Weights of a small GPT-style language model, trained from scratch on English Wikipedia: 5 heads of 32, learned positions.
Each number is 128 + 24 x the weight over its row's rms, rounded and kept within 0 to 255. Layers, rows and columns count from 0. The size above them is the row's rms in percent of the matrix's.

# layer 2 attention key, 160x160, rms 0.0792, rows 85-124, columns 80-159
size [ 94  91  96 100  92  94 105  98 110  98 106 111 113 121  96 107 115 109 108 107 110 110 113 102 105 116 110 102 116 109 117 111 115 117 104 102 108 106 111 118]
[[135 110 162  90  83 118 100 164 119 123 120 109 102  88  79 103 176 111 150 124 130 147 112 146 175 174 142 141 136  99 129 156 108 159 104 108 126 101  75 130 127 159 149 101 101 147 123 146 157 122 122 149 111 116 101 169 116  96  77 189 120 142 139 144  89 146  76 133 137 102 152  94 156 133 135 151 127  85 168 130]
 [125  54 148 147 134 119 164  91 132  77 136 130 155 139 101 138  92  94 129 160 124 130 115 109  94 179 150 152 143 174  87 144 131 129 139  97  79  89 108 148 150 141 126 128 126 105 129  83 105 139 129 149 101 125 149 156 114 134 158 120 158 151 138  91 126 100 145 141 153 143 122 140 157 125 101 121 137 133 108 122]
 [142 135 103 119 164 141 165  79 143 104 143 170 154 126 148 125 128 130 166 131 138 125 128 129 138 145 168 128 144 115 102  98 105 151 107 126  82  92 135 143 109 196 176 129  83 114 152 150 122 136 143 108 127 147  91 108  99 131 143 152 127 164 137 178 108 127 141 135 104 149  97 137 137  88 121 136 115 150 132  80]
 [122  84 109 104 114 120  99 110 158 122 132 103 127 146 168 113 114 139 142 158 126 145  76 133 140 108 106 137 157 128 149 163 110 110 111 151  91 105 136 168  98 146 114 117 127 117 163 102 174 111 116 164 124 119 150 137  88 108 179 134 124 134  86 116 140 144 134 135 141 165 118 111 139 134 114 112 174 127 120  96]
 [134  94 157 127 108 132 139 140 197 125 125 139 133 107 125 125 182 163 100  97 128 120 157 108 146 122  85  71 100 139 113 160 128 131 137 127 129 119 106 137  91 182 124 155 135 139 135 124  79 132 183 145 153 179 125 125 126 128 112 131 105 217 112 115 130 135 137  87 139 136 129 117 137 134 118 134 155  99 102 111]
 [ 98 157 172 188 122 138 160 141 129  85  98 122  92 118 100  84 138 157 122 122 129 132  84 128 155 147  94 159 124 127 117 146 120 124 117 139  99 139 159 138 123 153 105 139 101  82 147 130  99 181 160 157 155 145 122  98 142 112 123  84 136 123 114  91  94 127 135 125 136 102  85 149 145 106 168 151 120 123 204 151]
 [107  82 128 147 154 112 138 158 180 157 110 146 127 162 143 123  83 114 103 124 108 116 139 137 147 147  98 129 124 155 100 159  97 168 164 147 125  87 142 128 125 125 114 118 142 136 145 151 133 127 108 132 156 108 149 115 143 112 157 140 119  95 134 157 111 128 123 118 117  97  96  98 117 130 165 120 147 146 105  58]
 [133 128 167 158 165 106 175 158  87 110 144 162 132 150 107 128 158 160 118 191 108 125 126 109 130 158 132 128 180 160 135 151 113 119 113 111 154 110 148 123  91 150 141 144 132  72 120 135 165 145 129 122 148  95 110 138 150  74 123 121 101 174 116  94 147 121 126 166 117 125 118  91 115 138 138 129 114 117 101 114]
 [113 141 153 141 137 128 132  83 146 159 106 150 152 118 130 147  97 105 112  86  97  98 139 165  99 129 136 144 111 144 112 106 112 106 146 155 106 130  74 139 142 128 161 118 112 141 131 179 136 139 149 125 133 119 128 128 119 148 165 137 134 136 140  72  88 106  92 168  87 101 101 120 140 135 133 167  94 117  75 133]
 [134 150 139 114 115  96 145 150 117 137 106  95 161 112 124 162 152  97  92 141 105 151  90 101  77 149 151 135 109 111 144 125 122  98 130 127 134 110 118 129 139 132  97 126 105 143  67 168 110 134 144 143 142 154 129 119 192 147 105 116 123 102 157 158 118 134  92 133  99 148 159 132 130 126  73 159 130 137 111 125]
 [162  86 129 147 118 119 113 141  93  99 114 180 133 137 100 137 146 124 127 128  71 203 173 168 142 113 165 140 142 114 113 151 111 104 135 128 116 106 102 157 125 124 150 132 112 136 148 168  96 130 132  86 107 139 154 173 147 144  83 138 131 165 133 126 124  97  86 122 138 158 138 118 138 109 151 122 139 126 157 105]
 [110 123 157 122 111 135 147 107 135 120  81 107 115 114 139 123 140 106 140 136 143 127 117 164 144 106  99 103  99 142 174 139 133  98 116 145 133 147 120  93  87 149  94 221 104 112 180 152 118 105 129 118 136 179 131 146 147 108 140 130 124 129 136 121 140 144 106 110 130 105 116 126  89 166 104 119 161 169 122  99]
 [119 156 111 171 143 131 128  74 183 151 152 168 145 110 145 102 115 124  97 170 134  89 151 153  83 118 139 105 131 106 148 129 138  91 146 131  97 139 159 152 137 143 113 113 142 117 143 148 124  92 115 146 164 132 141 115 125 151 129 136 142 179 112 142 137 151 139 110 138 152 184 136 103 129  77 113 122 142  93 136]
 [132 117 134 123 131 112 118 132 133 140 110 152 167 122 145 152 121 141 141  84 147  76 164 133 158  89 136 142 153  89 133 181  98 154 129 116 181 129 119 112 103 125 143 122 142  67 138 170 113 124  77 126 121 119 121 125 119 133 156 155 137 129 126 117 132 184 164 123 125 141 142 123 157 141 132 141 117  76 132 120]
 [112 129 111 163 156 122 148 126 109 130  83 130 126 162 129 161 159 158 107 129 100 129 150 159 113 121 124 171 143 157 142 155 101 134 123 157 159 114 131 171 124 109 123 126 112  60 131 104 134 141 102 126 134 117 116 132 153 147 115 151  91  72 137 126  54 108 148 109 148 154  68 131 145 103 113 122 133  68 101 117]
 [115 137 140 134 146  96 105 159 131 107 129 134 104 110 103  82 151 151  75 148 149 123 106 141 152 111 108 172 160 127 104  99 133 148 122  98 115 165 162 129 136 114 151 118 123 146 122 120 111 126 163 104 138  69 140 182 108 104  82 137 142 122 102  95 159 109 181 121 165  91  96 109 130 133 124 123 116 143 123 133]
 [162 115 115 139 106 142 143 119 132 148 162 155 141 144 142 150 146 119 148 125 140 144 166 138 117  93 107  90 118 121 107 110  98 126 149 136 125 117 125  99 136 108 103  84 125 129 122 115 133 101 152 119 131 117 138 115 148 156 112 102 132 145 129 163 182 128 164 154 128 142  90  82 116 123 141 130 155 119 144  75]
 [142 122 127 114 130  89 122 153 117 119 102 123 138 149 132 128 107 151 118 113 124 157 111 170 103 131 119 143 156 175 149 114 154 106 133 139 112 147 136 167  84 166 113  96 134 116 104 123  80 138 112 186 149 103 121 111 128 121 136 132 157 175 106 124 112 154 144 112 155 142 150 118 123 135  74 129 152 105 119 123]
 [133 138 131 134 115 101 136  97  79 113 108 119 157 157 158 101 111 117 104 144 158 129 122 102 130 116 129 142 130 141  86 160 120 117 124 104 166 133 168  65 125 111  73 159 128 103 181 117 104 147 144 195 102 157 130 103  91 106 118 135 137 127 100  68  95 107 121 114 146 156 113 107 116 123 112 113 166  96 128  93]
 [178 117 125 123 163 142 136 124 136 119 147 118 159 114 150 109 101 150 137 150 125 109  89 155 141 102 104 131 109 197 110 105 158 147  96  95 160 141  92  94 111 102 130 141 140 125 135 153 137 153 111 141 101 138 133 102 169 109 102  94 150 141 164 120 149 140 133 120 141 145  99 130 130 116 123  99  91 112 123 152]
 [144  96 141 114  73 116 147 152  93 113 156 116 141 110 122 120 143 147 168 110 141 117 128  98 177 145  90 161 140 141 125 134 162  97 115 111  95 152 161 134 115 125  81 126 141 132 109 117 138 116 118 121 139 125 136 136 130 136 147 141 125  97 120 176 124 128 104 125 181 155 128 100 167 123 116 122 157  86 130 153]
 [173 161 118 134 129 144 132 128 125 136 113 118 180 148 122 122 173 139  86 120 122 152 137 117 110 129 152  58 107 106 120 103 166 157 175 150  96  99 132 154  79 144 143  80 124 137 101 129 108 128 157 145  99 136 118 136 165 130 129  91 121 136 118 124 122  97 145 157 121 155 107 122 163 193  94  99 139 154 131 134]
 [163 104 108 101 113 123 154 132 170 128 118 100 111 134 129 155 156 114 167 144 144 122 176 110 130 136 118  97 172 159 144 102 139 112  83 115 145 118 154  89  97 147 117 123 123 159  96 123 150 154  72 140  89 114 101 118 143 125 153 129  88 131  73 102 104  94 111 126 122 129 155 145  99 123 114 142 146 132 122  69]
 [ 85  81 140  83 114 157 180 124 128  85 134 125 118 125 121 127 123 150 107 158  89 140 180 100 122 144  99 114 154 144  94 152 163 130 175 117 148 119 125  85 121 151 122 133 146 124 122 131 117 157 149 192 122  49 167 136 150 102 152 113 129 115  93 125 149 108 136 146 138 113 137 100 140 118 153 131 102 108 138 133]
 [158 125 130 154  82 101  71 152 164 108 125 112 115 101 138 122 137 122 153 134 135  88 121 118 144 127 149 120 158 101 128 149 101 198 208  95 122 129 135 123 111 151 106  92 133 100 133 127 169  97 158 121 102 107 127 167 122 109  96 114 117 159 103 142 120 123 131 120 149 149  95 157 136 144 129 171 126 163 153 128]
 [139 149 134 147 142 114 136 133 163 130 139 114 179  91 160 142  89 141 141 170 161 108 115 107  85 128 140 103  71 147 143 170 147 111 149 137 138 133 167 119  98  94 138 114 140 134  86 130 143 138  76 119 143 111 164 137 132 128 144 161 124 103 178  71 133 141 137 130 100 134  99 140  83 141 102 146 116 134  63 137]
 [152 131 126  98  89 109  81 110 160 116 141 108 107 141 145 106  99 117 135  93 162 168 155 119  98 147 146 131 136 146 113 134 173 136 132 125 206 151 139  95 153 134 131 117 140 110 145 140 137  99 120 145 128 109 112 112  87  73 153 126 181 139 138  92 109 157 148 116 138 158 167 135 140 131 112 115 142 163  96 134]
 [137 164 113 117 142 139  96 110 153 147 115 140 124 114 120  75 151  83 152 148 152 159 119 112 166 141 147 147 100 118 108 141 108 113 139 139 103 154 111 138 147 147 107 121 116 141 142 118  70  91 110 142 129 114 146 113 143 136 126 155  98 150 148 120 116 129 142 160 132 130 131 111 143 121 155 177 139 111 130 152]
 [113 114 135  96 119 153 128 162 148 170 120 123 154 106 140 118 128 134 116 118 162 141  83 136 123 140  99 155 117 147 109 125  76 146 165 108 154 129 167 178 151 122 167 146 122 146 128 126 111 119 113 184 130 129 179  90 162  93 122 123 132 100 106 131 146 139 103 129 106 119 157 121 130 130 108 174 118 118 122 119]
 [126 106 116 157 167 122  91 130 101 130 125  91 117 121  76 139 164 119 142 121 146 100 149 181 154 134 104 159  97  91 142 137 120 156 121 134 117 129 128 135 182  79  92 122 141 114 146 132 135 140 143 153 106 117 160 125 110 101 128 176 134 107 126 132  76 140  67 113 120 124 102 106 148 139 124 120 130 154 183 142]
 [100 132 123 150 134 164 162 173 168 150  94  71 146 132 160 116  93 131 149 126 147 138 143 131 101 161 145 144 128 129 118 107 124 113  39  97 151 118 144 126 132 122 165 108 121 163 122 137 147 110 126 126 139  99  89 143 126 137  77 155 156 138 123 114 127 177 131 118 128 126 144 103  93 125 127 142 118 159 124 160]
 [106 136 169 112 157 160 151 104  97 149 150 139 139 110 143 162 178 102 156 121 113  75 124 161 101 110 136 115 136 153 116 151 128 116  92 128 111  89  94 144 126 123 120 143 106 200 118 143 135 126 133 115  98 101  97 102 149 162  93 107 166 158 136 124 114 123 153 106 147 131 127 160 144 133 179 171 116 146 146 108]
 [130  90 104  96 103 149 159 108  87  97 126 128 115 123 109 114 156 116 159 142  99 148 184 157 127 132 131 138 136 148 144 151 126 117 151 137  86  73 168 160 104 119  68 102  97 159 151  83 113 103 104 110 126 144  86 110 125 101 146 134 140  94 127 154 117  94 103 114 139 144 156  90 155 121 172 155 128 129 115 140]
 [125 149 159 111 115 165  81 138 126 105 130 117 119 120 133 136 101 138 137 111  97 133 130 177 142  90 135 129 117 130 122 139 144 129 149 131 153 143 115 155 103 166 126 101  80 111 113 137 104 125 119 135 100 148 116 124 133 141 103 124 113 128 162 121  82 153 107 126 143  91 138 104 145 129 178 122 156 100 160 134]
 [100 148 127  98 114 148 144 126 139 139 128 125 114 131 136  90 123 157 113 107 117 167 103 158 149 183 169 125 119 117 170 122 130 168  89  83 142 174 162 135  73  76 165 111 146 153 116 144 138 125 143 120 148  94  78 157 108 131 138 106 152 102 150 147  96 143 157  90 136 107 137 166 126 109 152 108 153 133 150 142]
 [133 119 155  88 102 161 125 152 108  88 119 176 170 129 131 126 133 148 161 183 137 148 143 139 129  88 113 104 105 156 162 108 117 166 111  81 116 122 134 162 141 139 112 138  92 111 132 115 152 114 163 105 111 121  95  97 128 119 134 121 139 153  92 152  84 153  91 125 162 151 133 120 137 134 110  73 111 122 171 113]
 [143 169 157 165 142 120  92 146 139  85 153 135 166 102 141  75 118 144 151 151 141  99 131 110 114 113  95 128 102 158 112 104 113 115 126 148 142 107 162 122 132 124 158 134 136 126 130 105 141  77 144 140 161 120 102 150 184 126 139  91 126 122 132 110 103 149 180 174 139 113 136  96 139 162 101 136 175 102 110  86]
 [130 128 126 154  94 123 131 107 149 124  99 180 134 131 141 109 147 147 156 107 115 146  98 162 121  98 135  66 124 149 161 130 113 138 137 159 139 172 139 129 135 132 120 111 173  82  99 124 155 146 106 151 156 102 139 107  61 122 113 132 118 169 145  90 107  99 138 119 122 101 126 114 158 127 135 119 119 147 110 108]
 [157 135 125 109 112 156 151 129 184 124 126 167 154 128 136  98  99 149 164 107 152 137 128 179 147 118 148 122 122 130 135 125 159 131 132 105 146 140 107 136 121 139 105 118 110 118 122 113 108 122 137 148 118 155 129 104 131  85 114 135 130 150 118 130 155 146 137 107 140 101 138 157 132 124 172 157  72  59 120  93]
 [ 91  92 128 122 148  99 127 120 153 166 128 127 113 123 173 127  94 128 148 147 135 153 139 143 109 156 123 122 115 136 123 136  61 133 104  97 124 119  93 119 166 161 154  97 112  85 115  98 137 128 129 126 133 117 124  76 101 142 126  99 117 130 124 134 146 142 153 142 149 130 108 119 126 148  99 135 105 124 146 178]]